From a checkpoint of a small transformer trained on Wikipedia: MLP 768 GELU, 4857 steps.
Each number is 500 + 25 x the weight over its row's rms, rounded and kept within 0 to 999. Layers, rows and columns count from 0. Numbers have three digits each. The size before them is the row's rms in percent of the matrix's.

# q: layer 2 attention query, 160x160, rms 0.0689, rows 46-83, columns 80-119
# k: layer 2 attention key, 160x160, rms 0.0627, rows 46-83, columns 80-119
# v: layer 2 attention value, 160x160, rms 0.0579, rows 32-63, columns 80-119
# o: layer 2 attention output (transposed), 160x160, rms 0.0585, rows 32-63, columns 80-119
q46 076:463479525551497509503502483511499536471546506490480526527514510496487491490496485535501470489469493513452489497520525558
k46 080:448534479482494538508484496497495493503472484472552511491534494541498495514488545492477511487486486544509520506506511495
q47 093:554492538480498512456468506456486479518536513482471522483519501494497501514477523523551452499503506475523456487499483494
k47 095:494494469513476484495498489494491538473472462419525530480525470496467487492507510542517505495508525552540534442514463489
q48 082:492514501519497498485499508516504441493483502503477519453503497495504512526501500498492497483486503524499480534524506473
k48 087:547510515487495491490488469494506505524493514492509495508526520493475507489517509474495489472472454491538479509490490523
q49 089:518520478484490486510491509487468517487516501503537475492480524468543471490460520523518510509515525513484521489471506507
k49 099:505500497518496499501483503489482532501518498519484469488491503479472455504487459512478496520508525488438499529531482528
q50 082:476465479486534452533449494513498505463531496503535468485502477496487507499500489510492516519501517496483456498466534491
k50 087:506477493506550519503481518476484496472507520484481482483528521489522471548489449505494529540511507493505447469492512437
q51 089:471512510449524520495491507559501510488491557492492490515497515507493499522498506504521484468497503471476494558486513493
k51 088:497515518462541510546496524485529485480524468454503498508458529493513522527496477471520476537501453488552502484550535501
q52 088:503494502521501506505498509489491487517525497514524499524514515482534511545504498533494538539484508497515487443471503517
k52 091:491512479523489506467496517456455511498509499557525539499475508488491473497462520502515498497499520488502529467480471524
q53 086:520502479489438503545524521511511480492546531485513514521487500499476506485490536483511487465527478534515525487512494502
k53 094:495472498502504487471569516493471482504511477514539510505496546518506498523486485500483510522495508522492507497466521516
q54 096:527499504528553512526508504519487470484559514460492522506505531484528535472477497495454500505509537479450495474470484490
k54 095:540475482475520516467519467545483534523522496462478495495526495500510514508465507477540515505471510449475506483550504545
q55 079:514491501576541493477469498520482501518493494493510471513521533537529493488467481490508489472490501524498539500483489502
k55 089:501483478491513508501560498470531495497502483517500526484478503521460482555442492506509513563519534501455505509510517518
q56 105:515496494506459535485519486468473489505523545491458526508482475538469475491493545489483444480521498509499498517480523512
k56 110:456464497485505479483550496519519468517478490491476517521493514573501523490504507496507483543535498544495497469497543481
q57 092:502478498551518451472458521506496508496556477477496456497526544493527502530512510496504479546500501492517478465508472502
k57 094:462496475529500505486501499476460537477490503479519541482516497509464454498459498554497562515501583506467491508485475493
q58 084:468478483533551521468463505477471527516474508509475520508523515490505486553496544495500539524537537494496446457509497472
k58 085:547495479546482466515516500498520546519501505480465507482500501514495501495506476480503527504517530493468507549504511520
q59 091:499481478544564490491477488552475486512475512489519472490501513489527505438488487435435545466475514502489528509504532490
k59 100:545499529495513505551475493500495485509524504513470497555491462486519519544508480511515518566505490489511455481500519493
q60 088:505499521474508525447494506476491482499490505515467515518507531483498495480506531499503519553523538497458467490461517483
k60 085:519497514571486454500545476509500497527461488466484508501473497517461519437499503502491529504536546535469486461541495504
q61 091:530519494495508470489493492559521501524509453495524515454492532518539532496504498460513505540488462510550521469518472464
k61 087:483451504492494485494520502500512522504517520502524474486526487507551546539474476490507520463487528450484482486476493479
q62 079:524517516557490503488528473511497474537517508466493507512492540500524465469496500470491478507449500502504496483516495497
k62 088:466512501497500482496520493473451553501497470533500502505479440536463518535479510503523511559525483525478493494490514490
q63 084:485488496452481495520481501533551521497498462510538470499515492490498512487536540512523535510491462447541470501497489506
k63 091:447537531492525520520510512480465520471495492513545498488519521491475496550478475532492540486492489517510519441477490442
v32 076:513491478523478498516528501505508536483484516532507494513502478525520492500534459531497512542441536526555506497495514509
o32 080:514494515474509489497466502514520476527509521469520541515487461492470522444471517468501507508517445465483505463488534542
v33 078:495456525493509498497472488509489495443465472511471517491503484479526483469479515511530537469506471461473469480512468471
o33 084:504477485473501514537528487468529477483511482501514472536453482511460520532457547488531504494512461527508500491488474477
v34 088:510495497534500520507497516492539497497461508519501486473502482523520536485495496551542536455465517497507525498521518515
o34 089:497488497470499476481504460525538495528498519491498518541487484508526512465514539453487508531531442515511496457497509497
v35 079:472461493463532493453530489514471508495529495512514514538492533489501496517503522472487457493543513479511489481547484441
o35 088:516520486511492511541520496508553501503527486484511498487496474489519529508489479489501526470509460488501478502486517564
v36 084:513492567557496484504490517466522524525497455510460505478510489494521518531490480532536491464463507549530524465529478484
o36 090:524518500490513489495472510500482498503485545471507524504490520537489530497515526501497542544541446508486494517484501527
v37 086:518517454483489495504480490538567500499516474512483508528508505497503506487542496572480496531489453509518525517476510510
o37 090:494488523493526474531540506469438524471505461515522503478528474493488491507495483457527518472538517541487507491475483478
v38 090:527484510535512535507514521496487550491492571497486497496504490495490505482491485542528465523527493496463467500482543507
o38 093:504518490485528515466466496490570475498509453479497533516504522524588542469528502465448509502506484525483532499522517536
v39 088:520454471452518502505480488481467442508503484512493490515502542473494513502458511476507508456551479476481426526537520480
o39 087:485494503550496488497497518470460506503518517517474471495475490469499485557494495511532509524477543490536515544488449472
v40 095:500522529530494497496515473497540543523533510496495549511506517488496508527505492487464552495477505519527497464526498543
o40 104:480533504476454465521499517480463450466500489520537483483485484485468481511505453571519474451484471516507485510504491495
v41 080:526490476482495507488478511509493530469502538519479478486518468512510479493518478520510503544465536515512501521488493428
o41 088:503482524517534450504500498491463495506494493482491533484461472500506525507464507439486506504533464468484505504517499531
v42 090:475516526496483521480485521519488553477495511508493474495498493517536458481518554465508553517488520474472555514452507516
o42 094:524459487491486511517527517528502493501486504492511483538475457485485492492456521536448486493562471498495484487550504499
v43 090:482501532491495476471493475515524484535495484525489509502508480485470548503521529572512531493474441468496524502501489548
o43 096:459484471457485493519525486505506483499482519492500494494540491509517480535500486478495483457530494550487484479475501490
v44 078:523471505426508495494487500537508494492517525519515485498498507461445475528516520467505474514492527444425439513553492487
o44 081:494466513534498480487511504493480516502508479520477467504501479534528479529534499513492519498478487497531510509457487468
v45 084:520527534508494540484518479505535523497511543490505503506496511544510519462484467546485504531512490519512563503432530529
o45 091:475498455497509482517511529496479492483484496527495498508487475413468451484495500456529485479515489506501500506540521476
v46 083:482496475497487485510487527486462475486478484505496476507492502487477480521517527464512485490482523517467454504551501466
o46 088:523472533525504491484486507517497486542500511499488499504497504535510521516499537531435506532499531445491488515481481512
v47 083:488562519526498499512481484486495512518509507497498504496516443521502479434532466537477534508487485496479521531488531507
o47 087:499473480471523515471513505469477490466463505492505464497516515482471515478495506508543487524479532478502503492495483440
v48 084:513441496552492526527501521494501470477493490457474476516505472485464554525523508496481516503499506506496436453529526545
o48 094:500495482522538492494454494507488485538519503510508491507478531520510504507481487524473538515500452502507481484445496452
v49 078:511486536488531512487488483476522478513499508494502498546512488501526543526461534537490462513471547488543469508471450485
o49 082:527523482470513508523483511449417488481517498531478511509476510450470459550521491500538494501480469509504544528538501492
v50 078:521479525535488497506442485459518519512508517501476513504499547483540510553502456491472524493484493513526491480533519514
o50 082:487519560504492483508486522521466471515500497526537513483486516527497517499516529486523507496518468512524516535490480480
v51 089:569521476498491472515499477495511442505504494511487507487496543494475503444489536521504501466535445546495496507508490477
o51 096:457510497538513483517508525475498514493523512513519505501497480506503499515514512455506530510539564502497472510485449500
v52 093:556436473518515532510501497469531463518501454496503488510509503510483572527447520462488500483529477494555458507515537545
o52 100:491530486525523490521510492497459555488537529508503483477506495493478461537496478532521492509513480529531523483486426462
v53 079:520531472508474492530504500484480493506495490477491489481511496493526517514544463537501518503456478501527496479489540524
o53 087:491471526511492526480471459516518481468490497502514518530489527504469506479497485520516473480495527492485504484482484500
v54 087:502534489512511479483547485512543496509445481468508504448485512512497496536507462460519490504497492507516537478489471528
o54 097:488498496462485503483506493515514521492479531493455511536516485492454457491491506486542464477536501526515486496482498489
v55 092:499506508511491531499546494486485483487511559508495483519500487488490506512494522526500496533504475461481466487472478549
o55 092:533499516478486545501447443488470474485531424483476510509509558480529486479523471525469466503440491508468531513523520494
v56 089:511504521519515515493526474520499514517526515477486500490501475488519515518450482504488489461542480450481541500477481522
o56 100:489505498518488525549477473472477519459494481489482502474510548469496470510513456488519476478465501524494529498489477472
v57 070:526524506500516504471474477493514519551505481531492538467491534521475473510472460486448493537542523524542493557500474526
o57 084:487523542476484473510554543467449510492518505542486528461494503496487466473502520506551495488483473522527493540540478484
v58 082:506506493505518519499534470520480511444548523497511531513490553508511522508466506499500502506507483499513503489511504538
o58 097:505505493517488484545484535453469500503468479528488505485490491436486472518525504504529501459491504540507474525530522513
v59 086:502530507559494465506473505496523500533508512473439495488505506475549492479500491499523538462484460469495475495511477487
o59 091:466532521470527495468506507487475463501526473504524506519466531514502512530541484489482491489529543510503522544494489447
v60 082:545451472499511500502503487493534456506516458495476483530495540470488552508492496529467491465517472508485464478523494469
o60 093:482527517548528508541461483456475485476535483503522491500504530515536509505499478478540549515509481506519516486460450495
v61 075:529476487541513554529505518512463511513515550496507510491488486507455512469428502511535491479514528477498467530487530549
o61 084:507509492449508493478505486446482490474529487511447524507447487477516486526533478530525478500481479560515490534534503488
v62 096:506503538557496518491498500501579581531506511482464521498504489495501495510515442558514478500485527551464518495464523562
o62 100:495515495512523483475482541456412488495485497520483504491471518477489489501515492479505525483510471535506524540501515478
v63 086:511498478484514524476492462500477521495469481504532519525498522504534551475477520470466493522524491493507496487517523469
o63 090:470510495484462489541509489495482493518463500545478483486492488458475493520499567492537510470497481492519498486516482524
q64 111:484526494532494500488527514532504462511493537525519535528494537545451517497528488501468458511481478501521513510475493501
k64 114:478509518474497515514488510520511506527530514489528543502477481492521528515468499532482502449481497477518495468469515531
q65 108:521479507484503510516461501484502532466514473494480482467518461463542515502473483474515538492525526484466480491521511494
k65 115:542514493530495504472502510491516518477451526501472445515517480508495501488512483482520502530524485518463534513506485470
q66 068:492491499476530484472507529530483482497497539511525459503546515475445475498487446511467493492508504500476474495460521511
k66 069:482486532494531524534505500506495530474488468509463463460524480489534513509499541485522502469509531488518470508548504501
q67 083:479492468520481510498514534546543472517530547494489481504515503505462522510513490508497488500469462516459515493512485498
k67 087:482502500516514451496493528431478495546488525483484544526514527529490491466460463528470465521534546482476473529478475473
q68 071:478506487490531495449464547534510458487505548523524455513576505471467461508502462494459472515503475469468462489472512521
k68 075:520504526463524533525494520498524525464481482498450462485535488465546517517438532497505525496510496488515485510512495471
q69 081:495509495478535506477527519545482486503499517518543493521537529482437479502499450509476473499497499506495502506469527490
k69 083:464484526468518510539500488503489518489499440520471478478523473476546506511516534490514521482493546473498460492535500515
q70 094:497494504518460518542502469457488539503501463489461534479456488533552537503498537499520528488513492514503514508522481500
k70 109:518514479519471471457513502520506467527494546487546515534491515543457485497520460492503474526496475526489538511485501501
q71 101:487508479521526483490475500530497462514469521526520503517498542532458498513518508472476441498454475478494506527505508505
k71 092:505499512468500480517470433514514469530533518509566547493483490487514530512488517537493531452466480475510502483480506529
q72 095:519508520500472475472527493474508493511520466481490488508509484491507463476511547546508524486510487514554512473521478510
k72 097:472491478513471539501483557462492510473491479535465485503522514516465478481487485508495481551536500516474470515491491464
q73 077:524535502497481491482484527451495527475510483492483518497498458481533503487494515518505553524525528505544493476501508477
k73 079:486473469539470530494489509528498484473482459484476472484456461504510470448508471477476476495521513524534548506470528481
q74 072:478509518490512504485532503538509480488502519503544489512519530473447462509500466538477491514510477500490495520465511509
k74 074:470480522463500514543528485514495504503520466527456468489526506474502490509508515527516524501500528474493469507520485517
q75 083:507498490488525498459508537530497478515493527521524476520543513485448467500489454504484474509503502489478482513479524506
k75 088:472480528473531516547499500489499537474508456495472489472509496471537524514490535481511511472505524471496461495527502509
q76 073:483493487495526484451508529544486467490485529529553475523538509493437464505495461504487468508487487492489482502474543502
k76 076:499478514475531512543506487494486530470509455498465486471535489453539527518491552498502523489495536480520447495533500518
q77 079:497511505516462500542494474485492522501517490474470547491452496523550529490503537504527522493489495508526520496533469489
k77 085:529511477513470493467506501503506484522498547502547519535478502527459489479500453507476479532490456517480538507462510508
q78 106:477532485515506471487508517502487481511483545528509523529485527537457506487522512508480468502477493500519512523505507486
k78 095:471497494503479491506487488496498479535532497475552555497449491490495513515479513494483504446462502510552513484492517530
q79 083:502474500517473493529490479462505512505501489477471544492461491523552538507509548489528512498508509504508510498521479492
k79 091:543540484524480491466497507512506478523501551483543529528480500523468498480510471505470474512497450525504528509465513505
q80 075:519499496504464521542490478467504538508492463480465529499465489532545521498500560493533502484504502491487523511535481502
k80 078:538504495520497436466505481500507455515494544467549550506466555527474495503534487510491476523504487531506511497474499536
q81 079:520512521522465497538514478474463535503513480501465537482458491529498533474499545509520525509480477520520515497524468492
k81 085:502500458526479496460496505518498477524495535489545524505476494526469479514498467481497471511523486506484530495482526518
q82 097:488513482476546511496503520501500501497506509530483501500507509524463524527493522482479461530458524503477496517465510485
k82 095:467482462492476449501482520499465450514490507487525531487510511498530482526488480479528509463459521494525506514515486506
q83 094:518477488474524482495472499524501509468512488518515488508526510477532532523508502444516480452476515471464456501533486487
k83 103:520509485501462511516476516442514531490464536513501487517537476489508532491515463523505502508476469529447502512489484484